config = dict(
    d_model=256,
    activation='swiglu',
    norm_place='out',
    positions='rope',
    bias='none',
    init_std_down=0.00645,
    decay_fraction=0.472,
    final_lr_fraction=0.0,
)
Each number is 128 + 32 x the weight over its row's rms, rounded and kept within 0 to 255. Layers, rows and columns count from 0. Numbers have three digits each. The size before them is the row's rms in percent of the matrix's.

# down: layer 11 MLP down (transposed), 1024x256, rms 0.228, rows 512-578, columns 192-255
# gate: layer 11 MLP gate, 1024x256, rms 0.233, rows 513-579, columns 192-255
# up: layer 11 MLP up, 1024x256, rms 0.238, rows 513-578, columns 192-255
down512 094:106223127171190150120100124121141140052170140099103146121111105104138098163168132134133114089117057136164179110144166132138105142111126131116130065152050183171135143097153099162160134112120123
gate513 097:184118093115139110138110084162122138089109154192134190127128107129119162085135195127130142149110114113107126133165075114121086102123074116130118109163151134147099093153159157106161145093109134
up513 103:123112158102093169158082114099077108133098077102125142200151136111051095186111131120147183071116125158120150127107132126112128071137160127102099128052119114090142144154086128115156146094182113
down513 100:140079140104153163078085147125085091130139073083167156099110167119151167143142158049118115117095137102120117077122166212165125085078109090178149144145081117108154089063137108129199050140103181
gate514 103:132117065134103149096151117129108089077117203115106114151117154093149068147105146129123083064161143103110085155104101122142079133119170138202121111101162119114130113106139099143115091100164073
up514 091:128082158153108119141155097150108130125231148120118079082138100153137158183107148086136144102109162202143134113185125142139155126136154149071172060170117094137127142083146128125125169144115081
down514 100:156114115117143126105164158147127127126115104127111098150100158126172099177184175112096084113133162126130109103136107167157036135138204162135066121132114175169109135127154108089147150141100136
gate515 091:147089062100140104120142090162155135123128182189183079121117157107111126088070139085124200180149137118116115075095177140116131120125169163140117118148162155124123157103109099108109117163114162
up515 097:088159098127159119101126118116146126142155062103107121167117121098086152127093157169135126163135161116137168132131108125146076153134085079152137106118129139101144137138209150095190054077101115
down515 098:142132097118203083137096098124115089158130161133081162053121139139111122125111165189112117122167079113147204185122173158116105094132151215171168134093156162183114110116116175075096119121169170
gate516 093:184153147142109145092106125116141092091128125145136097064118113079123164149102117118194130126107089132100078170087121142113141133184132034074119101134104169138183138140134176112138146116107152
up516 099:142180100129164128171162152103105104171106099161129154125133191141125087070140157128136143189135100086128120146137102173121157161123166184154135167166097178108116119172175137139153116111113111
down516 103:094155221122128136150131110167091131118121119103189121162126160181122088128172122115089057131164091097141145133141112074113101087092147146166147123186096125145077146093119176170164105084155107
gate517 096:137138113119141118112107111064138147127107178135136116187137094096121164097151113129113172130201093092147132131142122172125114122104141143126187193096085171090153122077104123110098113195093127
up517 105:154134161166143173148115159133110109137198080127112107175126138134150130109178102165127078125136097190112121084146129167154134116166103194112127167141163058136171108172127027137134150096098075
down517 104:141134185165113091114169147149163108085155126131120142161159096193138136161080135137108109154161053120140144143069058109123078118156142095113142163154111112176096137127139123183170140104086083
gate518 104:127138116157186118156175122079119150139056161067141131145137079150132112081118142180147119111134131106134091131155137137191121115134209113142133140083113088116136110106151176084130132104057113
up518 116:161133125198172108118090143122136059123158113133090174091152112122184110030159148114118121132116135154108135116172053156078114130115117176104135108127194129146128175068115181122170125139104128
down518 114:121092126168145156089167159120136136101133141107065093104134182117118127105088148068147119059172172082145086162081097132136124072160135169100142164126114123079102113151122100184040127124148175
gate519 104:139103109142151115118124014117146182119109098113126111094166089183104101097096115145158103166149137096079108074122112132154143144150093108139172158117069104083188113134140147102125075129122116
up519 098:085153140089111138094140082140070132091079130102101097097106085118062124097122138148131216123147124127118140180155122114144107192134165145134135157145127141099115105068109152078124136136138096
down519 102:125064136092086089134112124123147144159126103154148118167112178165186095162130090150135130085163119166057105090132130139128160137191147158178119095093152068111076119148136087155157095176099061
gate520 091:168163134134167138135167131084166123147142165157136102115157090133135137088135099121098142130138120133172103072167090120130127121119069117142145135137170164097099131104103156129131113146158103
up520 094:124134155154146152087150120173127160137132136077108130122128134157053120116132165154131152153135152163110154122131075171089226114109095174088099148161115092128129114095163142118194165113136111
down520 097:092157133174098103094067136164056142132121127096129120124104125091150096144119140168144116079127114091108167111128148163136176107146130064167152206156172111123120180113059166138130087165137124
gate521 103:126120140089141090132103061136109172129113106109204114149133159161124201153208153173116134055190115133093100130136118126127196127086057124163172115147105123153146112139118091101140141107113155
up521 104:077139173100096122085148139114090185117065123109134123112161128110183202128155201107128161115127133140125109132111177131116161181082118094106196143065125137159139168145070114117109121071094125
down521 103:137133163161144139111152141177112129136145125128119134140168137229139165104144130123096138176118083131112162099127126130144100138174198115115130079121133099099105124167104132072105125157060102
gate522 095:145084137137115140146141126079124100107142161128162124200111166148139133144106109127114127100195087119141135119133131104077111157120167124105144099198143093164133096083133103126114048085168092
up522 096:165115129161125145094133137047108036131146133167129107160162162132119110188145125107073148167120148111080113142128193105146193195152093151147148168139139136141119078182077099136154120168179134
down522 102:135169120089120091106104129122117128147147072152108103163113095082143126157099154115156087132124114094156127144136142096167124161141076114195116145182137090143111134155165082129130158139076140
gate523 101:173122076109138148146094119129100073088159172161081075127132074145125174151178089106060122180088151185115075104115150132253158106121173165147134108126142182083135194124102105139140135104116126
up523 096:113149134076184175142124148123162193113113135125150160141123120103138146139154168157100081137173118069198065135112160127078117124096115094114108130135092150056076168139160106119176170091158094
down523 102:163134113133113094136158114146159128104121134168068139140198135103113118128209100111068132161118103157144134128091151156140152080136176117153183131129117092140124157136095127090106143063084085
gate524 099:126091065099117049120107108108156129086112133156162123140024137099153165097097110077139090164149139092098190133142142074137171169162132081143131118070100095140106095141099132166147106114082165
up524 099:100122160159127108106082125095162174081119110041096148134117122087087141130064157162160095085105184135133056082148150138142126135115138128140089145139102115164134160112127147075140121173115143
down524 097:137080100084154106086127100097142133113170100150163078129158118144063158103198092129117092158166166168150077115146128132103143123121126118107151086125108131123216111092091148090137186136124114
gate525 101:118141177119081104124152185141170115116129109120093153105167105100107146201120127099188092120128140195205104140158106158141121123100088139106147155105115096135152149094085165105124082128125135
up525 091:205143133165145123117106127147151124137148118093137128173158152101099102138139127092137079201112129235125086135176121160104106157107130100113125145090113161111088080171142113121151132153139123
down525 100:115133104122131171105126117118153114139192140122162110138095071145125119078116104063072079157162108023077143174068126122135151141195124114129109096167176149151113101188143083127122129140110124
gate526 107:144166096118146150178124161165126169094048115130123119067154143080142073121116164067133071115152158113148138143137154163160161117155145137103050091076174170126116115117109160174154102140118182
up526 100:131109107094152118130074123123137202140096110097147111131111099155113106185157159158132108066149134182192096088160172136141144137111133109147099158125103138161129104078065137157140091054139075
down526 099:123165175029080133084177134153154151130147108157126153168156134134100163086121123105121112127107174112101111082138102115142124125166079093143089079082173173190104159131199178116143124174133091
gate527 094:131071132178139154152082157103122128116142080083122148133168126104192099107085119057150107172074144141124149116090108181116136163138079187162127113083111156123049161056121156098063064130150174
up527 099:113063088161138110109111129151164071101114140149116086134162089099074153171081092130127123221144161115130144092137173086062159149057097141146144162143118142114083134081109093127081139118172180
down527 097:072138133206144060160123093074154160080198161107079143129188111145124159139133158118103175091063111187089049143123126175127092128138111112144149147095160111112143120149150181131162157074094116
gate528 095:107171125129122155149140099156118140123151139104114115181118037158092125129096085162141130102096131139129181100143069117165150148096171096155128135118090082136122100119138141114153091128133189
up528 098:166114106149135149093145094132156193133076100150124158140148117125132095178145092161129142096110185136113076108092085175111234144088103119116192091106109087107078119140101110122136092155145191
down528 100:118178139112143083131179118122152115157128157148134160122116136118139141119150194125070111121115124132085096163166132166173154036121176144151114105134160154129052151167108158175077125040177148
gate529 106:112133090164105083122172174110139107104094114138165134151123140090149127068068112091105104131120087139085123086119125214127102116160134102133099136210142074103093142140082131072092101130145094
up529 099:128122135192157134103096062114119077167171152125122147069211125126090146115176096100125121122101124168113098107112070125109141106116142174132142158074073113078091171104168094115135190114195089
down529 104:126129150131191119161126122115110103180107171136144167068123157163129132154056138127104181140127166105143129131152113067125181093126165172097148094209175133087127159087120080047158077116123094
gate530 096:157159163145083139108121172112126108164125111162143122127145088158103139120107150045116165154157128156181100094141177156150066136090088092084138102109122144142169165113165090102095101146139113
up530 098:179179139199158101160178130117058143125116173090125152113131155131154182158170186135127173134150130177133144136108115122121158108117134162131137099132065168141117134137174097201152155100141093
down530 104:135116163073156162164096150138066124109168116136125124082090130128136152141131080159110130108149102112107143193128145136129129108100166115140111104163141150110140134114139172145121120133128143
gate531 097:111169092167136172161095151085138173082143080131115105130178084118146171102107138121121131092101172146191193108120107143190082131061142134112157130148157124190143103086131067162120117119139175
up531 097:089095114122136146159053062154091077164155204199117128137094156161170181138110118114111111146164122070150135109134093085139182176136124117130168110096136129125148120205197149166117188118083112
down531 101:135146118111119140119091099140130096121071120143118125145146096082142079116098118128101121120182093158088104074149155092108157134121061098162138083232118114094138135163175125077092097123085152
gate532 097:134109097092105155089146090112159085155117082143103183178111122153108160151079119123130178219117129148071151112136132101171157150104117160158137127090179098157128099105085089120161141134144067
up532 102:091100088166091163119112127136095138081135120117147162093130134105180172145122123140122184154111140115156181070156099099180117126161145147143138124151139153177150121128123098137124122089176111
down532 099:138171161130076129127157162126122210106140131130112154119144085146176138099072065110130116124108161063048187072058127147202153133167123186132088115135112151087087140035146153108143098126084172
gate533 106:154125144113103174097133083145068160180121082095113123088132102118132122132185118097158128214105137108150140139114105112163113144131154123172102094119130074163092097140107119140223135122129144
up533 101:107125088147104135082112139140158141143094102131117143085081135171092094116125160125058111092127167123131129175111109157156117137116122157106118102141167126142112120207157139124192115193148107
down533 097:137078133119125128181123179094149123155101155130104114136155191135141154108176142085089099128089118190135129105108111141066121163101154114124130116124131102134129144077174103119150034142108156
gate534 106:151104134130100077099136111083113078096140110139102113151105185140073066125083136116092130152121107101079148112102145141117144148119096103100059123143127105070160073132064149110157097136134109
up534 111:174169120164177157139137114073171079061107149096120125130102125114023142174123135137148132144199126055089114139127162100132152099132090111114147109154165097124139170149126141133142096158129154
down534 089:119165153119121108146118107151140149135104121137141117218101115155130151181171129134131166126125161156206120082175113134122114144153127131090144084121120176150164153117143193142126094057116176
gate535 105:145090039102105077123170099103112108180176158099128055107139097069136108084089107095146097167105150107116103153138135129128139165142069118135079114109157071113161129128144141077157118149147158
up535 099:091135155144123117100154173154116153145144126209165104145095154127171119155157108161156119118134128102101133214154110081124109094139205180128119113164149146126136110089092142197055067165129141
down535 104:153140096151162129150099161088124105129094091151116167106111116157139135128128152147092136135138103156108139087134106103099146090096167115108160172163104155153060156105169096161137084104173107
gate536 101:131206126113172149106143143110100104138098141128101140133127176102076130101146129142145127183101107148109090139167124116115142179081119090118134183116084087125128104093129127105170090136199136
up536 103:091090114126135095105094152098100077104150184116118155184135163118088135094102144095177179175109121126106123157141107117108171086113118098135072176147103082130220136103131091115099156188070059
down536 096:131167069121097151183143175118155113144070079185104174094116073117076122139161101130050106168142134087098140168143142129112162177087154129124138036129115133127084105115080185117171125120103162
gate537 101:121072123098094136089099189161112104097140169145129125112164147169100083042158116092030147120120171112095149193142115108173050058157139171161167084075107125193120123089108111114143106172126097
up537 111:146124137165134122073158149131145161133115136136139147107118189132111057128090098084120124174145178145072149198126160120190132147152136155105136172164135134121148087132130101143136130074229087
down537 106:129147151112126142110142137136171118076154144098105121126156097110079086066140118105082134143134115134163118143130136095110069132166109107104091118103096081140088137090113124086115107126153104
gate538 090:097114117144158148176115138128125158127114110148115116100105163162127115098127197055137113123120120121107141152148125143117147146143159128134124139083187192110196109129096142155160173101139141
up538 092:175109119132083125139085072116103121074175125190093098114188160134168118085116113106103085153115091093082137073123090079163121128183142152161179168118201157153142060161198183093189138086119076
down538 092:097159097131143138133115094136076177167125175115069140154113106171151121130154154143173112163121185101136161216135103147152143119142129144144110099128104120128100138144130094179144170132160121
gate539 097:127132152126127193148127154090105119095106109063125127121075110135078108116096114077193063123141174101127093150107148154113121104113046051113095145125091164138116120198168101087071093097087161
up539 098:169114148141107120147173094099155096112099133058122112125156130125122089073149048083156164127077157108126087205110116124085193139102139103095143172138090153108131127109110110103102154142133091
down539 094:059120156182074133157138149118118125136193177117111074088110162030125107147134152157102130138133101148110149136162108111131122144064108167129101111148093138105175173075140119149174129109124133
gate540 096:168170109163095119236113140146102093121108133146123129134043148170134068113123131156164089107161162095175105157106151067158096165123099151172138167152091125153126160150164116149128127108095148
up540 097:084094188184114107124162208147144099115097091105111124138198173130145109191101112099109133145136153077095161110156171142126107104145158106144102079132104173151047191096112102138110109158098119
down540 099:142126152077132104088152107127142136100168169117076128148148151151151157177165138160096141132097108175094087140173105174158194197126150147071085176093142159059156097158151152142178089140166133
gate541 111:179112157161153173162133185117121099119098104095145101102120080121155134114123151120101121141109085144200071099148087096121164120157086090134075093117133042134166139127099173079185096132112124
up541 109:118128141125171168127118163100146127148142103137147143175159133126177186034162178130074135161148099131181112084120099107186159160129089093137140138111142081150137106152055136090151135141120137
down541 118:172110135188147137122113166074156119113136119147136113061124139155115120118128196138143154119119151077112113118151134092122146114131129100099116086171073062129111171135041210154199097154131160
gate542 098:135122107179093151154054101143092102099135139123074171097196082098109094133143137125160091177143097163161166095119095121118156182110137146106181147142060156151140104091087098072114125151138133
up542 096:124074114190123142141055175078106130153093187111127115097143092062145159140174106045083180126099129071210132176097147107125126107180148100141147099131109107143159132118160132112113123149105145
down542 100:097148127154145140144154180110158141139158114125139132213158094112101157146087150131140119147150116160113057090161110159073141135114115109146053208091118178121196147080113204092197179066164094
gate543 100:100144136135102062203188146183092092101061144094136171154173142111113158131148160141118189132137070065121171143156088096165095158191137137156151128138148125122121112120141123128161125146143093
up543 097:114104094111111070138116144147102118131124064119171120102119068119081156147180142128099116132143163124128115111125175109140115142112089058122092187111100116152160160113131140134114156176169090
down543 103:149083114075028165080129107185147103151154145091081166099094208165133107180159106097080138126075161134089142143093130135163162105116131114118118129162133132156143130151117127143142131166051124
gate544 093:183253083092126081132121201179159135158085161079131159178101114166123155151128142141145056134135105063188169143145092098183165102136120132196134155166142148085167110106162151153098121142122155
up544 097:106146154098130110140124109143094132151101154102079105136119135154182169102102128126118122112130117114183142144099160118209132112130107226154133095100130129128094131136116112151101156099122189
down544 095:093175145108150151160089135191068122090131148144086104163114050108121155146095159117172087107176195086199191130092149118127109172133160090152082163136118128183128159103079094084095138080167119
gate545 096:139169154130150154174150167129122122159118158177139145150099116093091138093107136068158126117091121163115106123134144144148142137165087179165105137162118076109004134126046104137138141107136134
up545 099:114123142143109153128151134114127098151083149166104127131078082092190181117129102073117080082112109142105110159161128199116189077116109143170064138137166160085132107150113138131105113102112126
down545 104:174174109137158103108153130105129121077112137056115087061095093122138103103111127105120110105156197055081097165091095112150112121149093216103139100124122108175117137124138151140120104172109120
gate546 093:150122124102125128115067130115152137107115186125103103128118159099160168130112141133170118124177102124106076134146172184143121108110155119102156127074111112161153152134172104078157154111168082
up546 101:168076092080143096157125144077134100143144091168107158134173109132122147153166132122121128134087135196135163122106120118145096116207111155071121109122151134125139162112102121144140101090093166
down546 105:132172097135168090097178155089111143168131094092129098164150188111073143183147064088139152130093146122130124134120129177188090136139217095148151107107102119136101089136153049163160079104167171
gate547 101:139077199201140107090140164084101146135176171106117121176124119128098178143144156118113174165056203084143149113046115139156171188159083132091127136134123145092144149099130137135138101152106073
up547 102:121147184052155115072095177168162064150138058138181062135194135114132155109163085148128088137128080136091141095152159097098160128090163103073120148123173152143143134099075132180110151118206126
down547 106:153090128165066161125059155150111180086112105110128090125146071120075114149148102144176069175127146081132110114156105086128156125118158103109173146121082134158135117085131121103133132146119139
gate548 092:127112097144129161153091166144090128141125132140087171162173106151161091160099094092122116164160158074125182137095111158143152111124127192122169150163129104114131147130088104105112180111118140
up548 094:159114086133118114212088151112171142140133141111192091113160140112163140150130134175124158182076126167146168178144112140082078151191082095154170146147111116169103159163158132112182116147152114
down548 076:100134095123174076063161154119119153058164082100122122154159146103125111143131076089145097167111129126074161086129137130159091099123179155123139176128126186089144098134129126161116131146094147
gate549 099:110079115126115126177120141095087088159094143152161140092156144167162118108102162189132175140155104156132153116104150138221144182142097133084172137116120100086136150161153182065138115185066075
up549 104:124172143168120149132153125149188156134107159095150108126112086093158141103089134108173065156091087139153112136096156149137175128136122169101127126119171123156157078171087064116093164164123101
down549 099:152130161124127131164150132107126072174100105136124074127123146135096108154096168159139134113125155119154087083179129108061115082070106135144088133107119039169161153131174101105207080141153112
gate550 103:120154150139232098138200148153187130104151112113129094112161065101158114127085167161154103153062120047168115102120107136086136105133114166168105148102141166230121115112113199104142171059113120
up550 098:054119141089095067126150089172168095140122155082178116120179166136055151127105062191096170191107140135110150139081127132161078151114102104142137106171098074185111075086181138099182115181133173
down550 097:107139100130163171112166097103118148158163158154114027101094139085179109132111093165175083129169054103096138143114157150126057153179143154128133172120131175148141174150208121164112192096121106
gate551 107:130101104152095119089085184148073168156121155147122139121123123063146101184099165170147184138145105080118092179138135120117092168117135126074142131156113100148117104140135132098085139104197066
up551 094:128142150107167144123141155107100158160104148047150199136034135134130102144096138071071148115122161107127125131152169140146178182101112107182150154144120075061086121200122093126148076102103117
down551 088:154142120063111178158161121144157165107107103134126121103107113175183121171102155095117088149149056119134151151060136117150121162075192138103085092098096108120106119175162113156122102135126165
gate552 097:119128082162122092148168062054116095180156177103128098105106147177189145137157114138159095079134173106137113094163135135136090150124098163171100105137157135083137144116084099200108164097088188
up552 097:103116110158143097176175155139178123134180163159166135126164100145192122145156061105106147114173143122128123103147143166087145146199083093140137134158153085063084136176129083108078151140114172
down552 099:130108165130063127136098105125130159080086049100139121118146079108082184134120208081092128109182143107128124098131221110093159172099193104102149163105143143116159118130056103109151151185086150
gate553 109:111143135130162144192193091100108102142087131105144147125108056136136092191114170086131151115063141118118145138089108104128172108143127104137185136055171086081135172105088157129115145118153161
up553 097:125115099045146120108106165063130156132143122144138091158152161111111136093137080128051090131080107138148129103142077118102112156107115119124157127137098079136044162102122056122123079138111086
down553 101:145133160143126101107135113118150227134135081093121110110138198102129144125089165147114153173168117169073073106130118165057097130152122067059078117151066154106144112116163135152081068110109166
gate554 103:167121084057125076104077094109073127127123136125141137136181113138111119110109146100134189138137141113153177108148105172151163133127125206120102175085173142058152085182113154130110171132114108
up554 103:169135179104091124114096113118122085073165149150104134162137095142123130103117150175149167181130081109089173103118160149149110070130157157082110085126162143166101085166118144077073185158122099
down554 106:127143044089116086146155195112095127155160150120144132089138117146141076150142124143078131131160145090083092163092131158165142124096163137144153122121181074158110110109116094097163051110102149
gate555 105:176090114143155107195175155129193171158098084176170127186119119133057102170137111098129064042123153138169194125150114181114071095091116146115124086147159074146136135157142076122086162141155151
up555 108:108155111175118107108103113111166103093107150186081138106151133119072128095088160137169099088136112154123108148142079127185117097095114124156082130158100208129158169155137122106121158117144141
down555 110:109100124087106133131147092111110162144152135194157070103135122098126144118129087146140081082081114161114155173095094111107135181111124140139183103141116090157136167114117113191082096065142184
gate556 097:201098095087169104128150120182136111096112125145069124152191084095131093183098134148087172084196112116163138158190155093097113063180127166196119159121085106161132164140070057097078130137141110
up556 091:176121119141123123077158148103172153122120085139139154114102138109198130134147174108191150158100093080163124156101112234150146109112145192090095191146086110160166212111137114170090091144108121
down556 098:101092048113145160169122127145128117066132143140126165104119138091087165088124112205063120132143161133146128144141119111130159173100170158122066108163138091137174157146088066064085158143163105
gate557 097:174094141106110189166168099101173097119090155126157096094095171125131118136172105134183195182133161115185115207116151126222141106115142200129156158100097132152093091081075161105173117119134152
up557 093:148168160112125137108083130134174140161136170084154145164139134132124178085092093120120153115089164147116190145119147097074125127140147135130134137112115117122128151050184181139132066157155138
down557 094:070137127118140090134122062132113149136134175105126112122169089129104155161148176090082122141154089203118093135127138160140143111068146123141112139130173128155131144158105134099107158096207124
gate558 108:126079109159113162115067125112135105153118091098120106069143178139091157069133121116116176137127133129112142154121141153126138105152104129141127167146090087078089155125176090087113073111104175
up558 098:073169122097174091095137151098131084165081155155119121161088174093114069112138112153157113118109141143114088061163109108070118138129137134136157118187175163169173167171137162155186116159113105
down558 097:095128143137129158110163138135095091145109137111172167130196152129131171089167101075141146084084119096135105139136144121110141152113140133140098138111148064132160074181192064172140149136159157
gate559 099:212166161121128157042148129083111129173064119135195160134123139149151139078142168129152092203096112117094117106103116092102127087148084151116141154174155109218103064160145074166090136098053178
up559 103:144150137082162161157145111139163121094140143124178122154132121212095115172128144158119103108138129131057180119158090142130099167124125129088123136017070141155110178145105121132170149137159108
down559 102:101165171151121099213095118101134124158140163095097169128108073114121115070109098179145057160116105158179118099172127121064135185120100094141146122080156137100108143143152145109076111102122178
gate560 098:129121126138121139084111142121155172115069151113096178115068122068202133107140140154108145121175153157127106144144136129184113123093109166164162125124175062184153157087132117134084126113123114
up560 098:123080132098080107100101187178135018087116119136146127147099159121161170159106110087146142179156109123089129129083149121130086113059132155115219126176121064124166095147137121106116177125124141
down560 100:140134099187121104123204120178118126126099097103125146133132124165130114111079183110168156101083156058110163128129140042221183142177146122113170187093142190140126096196126116192145158138053137
gate561 099:089138127136143144148135123114124131123153144143127172132177117104149157121128141151183170131163066082120147126075170096112162157198114151144092141160148106147166122153119096122107129093122148
up561 095:171105077142131121149087141193118177114097172124143119128066126161089129115122109185089111133103103187128154127194094129174072122183107156106184122124112044080089122157165098181165179130119102
down561 105:140179135147114074115180115132133083158101140150114175122177119105134101126151124134119111131087038080164165144080151095151129145144076068168133131180164123078124122141134112115088117119157099
gate562 097:111135133160136136167124148103143143198087119102138157125164146207122117152100108115154109101112061110160163155136127136135184172123140078130068164164107142129171110099090137138134133072116147
up562 099:185127125060173132125142109109134150143139108133161069087099117172158095151158091165150082088170141121106141196206068146152157127057147141137116163141157136120145153085114169140097154132127143
down562 098:163093149136151166124178133119142161163152095093148150125090122145154100151138123075153115077116101126130062132143000108126099112088148092130122038074122155126122142115089098117116075113104102
gate563 105:134096136145122145174131101190130057181101142159120137166123122143123084072100116108121131082160101142105083172123179123154138123158172113142197175138062068140161115126051123098131129131102132
up563 106:114090156126101129158133154123140126170098145149167155168128096089112151091101109122104151114118103119144117191094128114140110123136155117111133157118099127132110093166052156119096112136098161
down563 112:160093094124152153069141144089127065164087151145128119191165184127141098150127106160100082097140188135133169147088148114106241073119131114156113129101120117095141089163142122101099128164161117
gate564 093:165129126159148093141133119098149085132123163137152138102155142125140088132089152155130099131112141109105154151124136128124140124146128140175124177124095181103094132151146145147119212162135176
up564 093:149135149091099115103093172135080136136163138166126129153093184182115133072179126127117170114112114183166134114142110099134108148186130178096099136193194086147210094098082160091112096097120140
down564 094:089136156145136121180141108157134182174060150142080153147105107148124145131130141109218108167111087105097127166137144176093116112074084154136153099122121116149118140127152137104165159176080139
gate565 098:113092158120153177111158088117076111128116138086139116105103169136106100152173142063172117144090113077167071107078105138144087098143164119083096136192137157131118112208135169060036128150177161
up565 104:120130133099149081179071053141164150133117103161141109114157114102175143105108122133130139116097112140081211095152083118145088139127147123125135120106136106148125144132151077113127118176142112
down565 090:195180160137125126131120090104170151136151102090174117143108104110145110078102163145126073141142135144140105108118117128104126069186129132141155104177134091103136139101124185121132151069127064
gate566 096:149132144135138145151104082082153138141128169119095091152109143084132166129166152089086160133131179157156104121129120129102114152131161136144105130097138109134087159143047091123148181111083093
up566 098:099189133185155098221132158109082118148104178132083121120119111109155109126111108060086143145082162139161094104130142149115157188104156116139122117106117126136132113125134096073117072150151146
down566 103:117071147074162137097178098140166128119130092165135134122088088148117192152144132119136173120129113167121157180161144150152121110102090154144170102102108133128125158128085123146159132099139119
gate567 093:073116133086129170200074169131116096160105141113135117181129153115137117123120145066132138120134085125197079072138105101109161152113156108110068048120156135142134114205106157194111142125140083
up567 098:149138108107134092147152156175136135146096167128160148152104120147054111151136077140109096104138164124115135183147126121127081182102101084175093112156089020182145068174110180105110124097154159
down567 098:158124166125165101138126139064085100140134172095095147106129155121098143108144139131147116096110136174112151091192196177165139163110084154129114157126150075104122071145118117070138112094092159
gate568 098:094073029146166222093131164115123134119098154155092079131129153116111112187134099085141095202158134098194146165100130155144145075156127133084147127132162187135050055099132065058123164121145149
up568 092:135176085172187107187120158150158150161148117140131087122140172140139116091087076149093097090132088128141127083126136184088128132115134105130078126060134085098099137123160035176116142070127136
down568 098:128129096144106124119120080169087129131093142146120090157116122147131081149084139166109172156159135109130210160165210124160157103133100159067193094069122114133169110180137070085116095153137110
gate569 097:107079073155108140177103119155091111095089108136157121081179161166117147124180148139101145123175126151179145086163183133201112146145128126138136082193138126166137121154082095113164106102135163
up569 097:192146057099078163158137075109075119161123191084091121119062111108147139062078118156097081085128125094144107123133117184143113021190097113121104115137081123146136107128159148181158174139170138
down569 094:142075112115127045139170136090182182125162149135150136136161225167103107124172115156130141133129100173091177093148141098093095166085119129170134098096101131112154141155114118112153121119094113
gate570 104:119193124140097074129093103138199097098142106214167158087140109108148111125091116094123048151084112130102098133134130141122153162130101108133115191146098111093158097107102169250197062087155140
up570 099:101164110172143023142145099116134145143143154147089116080129133124187159110101126124114101115102139155133119112154170159070099108160115149156131169125111136136093089122076127116094187074144160
down570 098:160227134116158107141161124098104140148112112123078072106106080080100109133133182099156103134108153116141132085200158081087121140143099059145177151175175164085106130125101110224175095084145101
gate571 105:075113054128120087134115118186124146131045143157181139109151160189136156128121084048089103165115139088141133159041154101152138170111166107135145162109110184146156132120140148061107071177107131
up571 105:163071042086115110131084111124119130120093174151125116150094141188127134133112100107128160089164145100106149166090089146114114149155155147131115198168098130149120179124114117127167116152121147
down571 110:125045120088094075125111126140148123113063109200068112107111143152165101123106065087108131152111114059135149078058116105116135108136147130158141060072134086119101139137177124116097140155102143
gate572 097:126110146120138187098110154117106128114194116081166155098079122065112072117087150083149142096071121190135166113169134177080121153101176147139125108131121138073086195086137092163099122109109093
up572 106:244091151152120109139054152127109098097085142155123084089087116143188128132146168085127115101145071148103126107106103134106135127143108172120136070175132184098152150151099169073195152117101115
down572 100:066115192146145125168102086133122091111048180224096115153126129142126164145123087084143109116224096118158117136113129175105132102102110161146133077147154157133178174114114112117110135184147137
gate573 107:160122155098109172108169136121119108108162127150183121140219108174140143127149093123195128096100084154068111159122144177101145122145142148136169134119116149129042158123128138083113099097129131
up573 105:163097144093093127112128178156164116181168139125095146110090096163119128140125120122112094096114158140137065129115137086124121092137090158156100134109092161109129138071146127150139135081143125
down573 101:150126201162120131136150138111100199173105189150105177087167127127238154127161128162189123138141107108155122135147137083141076099069144090145140134107106120099106092075115154122087076112160123
gate574 104:102143106109132143106120155081126126134112165139121160120093152105107103070067221119144153089099105135083077184170160170104082098100118166188145126144104103104143125105104176128103125134102148
up574 110:152127100151119086166123193083102140154121128144171117180166069127167099145121184089152105160137131147211186131084134084116145128126177135158079125068109190170100138188114110164140089117167133
down574 106:144107147138137129136137125193199176169139131130056150119130163161153139156177100103089109083126110177068086196146070111105138102119130109126125139137137065108132081116122161111151146118069073
gate575 100:129132107161146137184114163121143161194171101167112145151148158136087112112133115156151138123142152122103144176114151142111141117114106112143161078146127130139150082125097139168066172046168085
up575 103:166080091106146090095137047138175102129139168128105137123195152192110083092145132150168119150133118088117167190180146182197090117110135126192137147175142078127107094173132099155107123086125182
down575 098:171093175123140090113139099184071095161138086113110088141116144119093146105163102125176083108172080039117167110150081067076105130072118151100089126143125138150116140113150165155119123158047173
gate576 087:129161139165131110157115145077076124096141176123104089128110126125137134154098159086149148099108107133036066140159137172100094094132149177150133155105106177088161185147103178129122133098131112
up576 094:119144137074124126146137066126110220122162137134191110185134025116062082097156115146135110140153077072126148149101112049111126100130111127114125128094113165105190184147168125151110110130105070
down576 093:128151101098125104117149136130110132087164068140110089142096180130191121098098105126116104167108126160163151143142164153179088099133151183107164096105180078125105088196056167111112123074125187
gate577 100:117159097092141123086089129125132078097116141139162068093102155092164169079145122138133165145172159089139107122110155124162172161157146173141129159155151139125074167152125115156147154138144148
up577 096:202131141120104070125133127164132085095075105127119181128141128122116152109156133173103180145132140164105122104106054149168035196120180167124213149144172173127089064171149057129116122183092161
down577 094:108156147107106088110152116072166119172101181102137114133082075100134150085144110146123163167130149100140127147194087093095104075095125097104157143079157124115175165068147143193132084087134094
gate578 093:138133111115128104150130112074098170152123179168157139087122146101083164104188106130113108174095110195137116111135113084165123111157167152164106137146119146115128206159084142066111099102140077
up578 090:162192159160122107124126144120115116110120121117169200143151130171134112067115149058137108174111108126112142207126169124155161134106098115120105062114166164145182115125122114141181131129118160
down578 098:147201170111093136131148134134133141184185124155143126149131156215136137068094133124117112135100113163144152142148177146127176073162090147122144095143201189110146115166135111142108057138135046
gate579 098:114124135112144106151187163101146140114227128134112151147111124115160083173169184128115126087169173124159110140180144098083132116088126161137140088095121107110036149100105175090213176115171111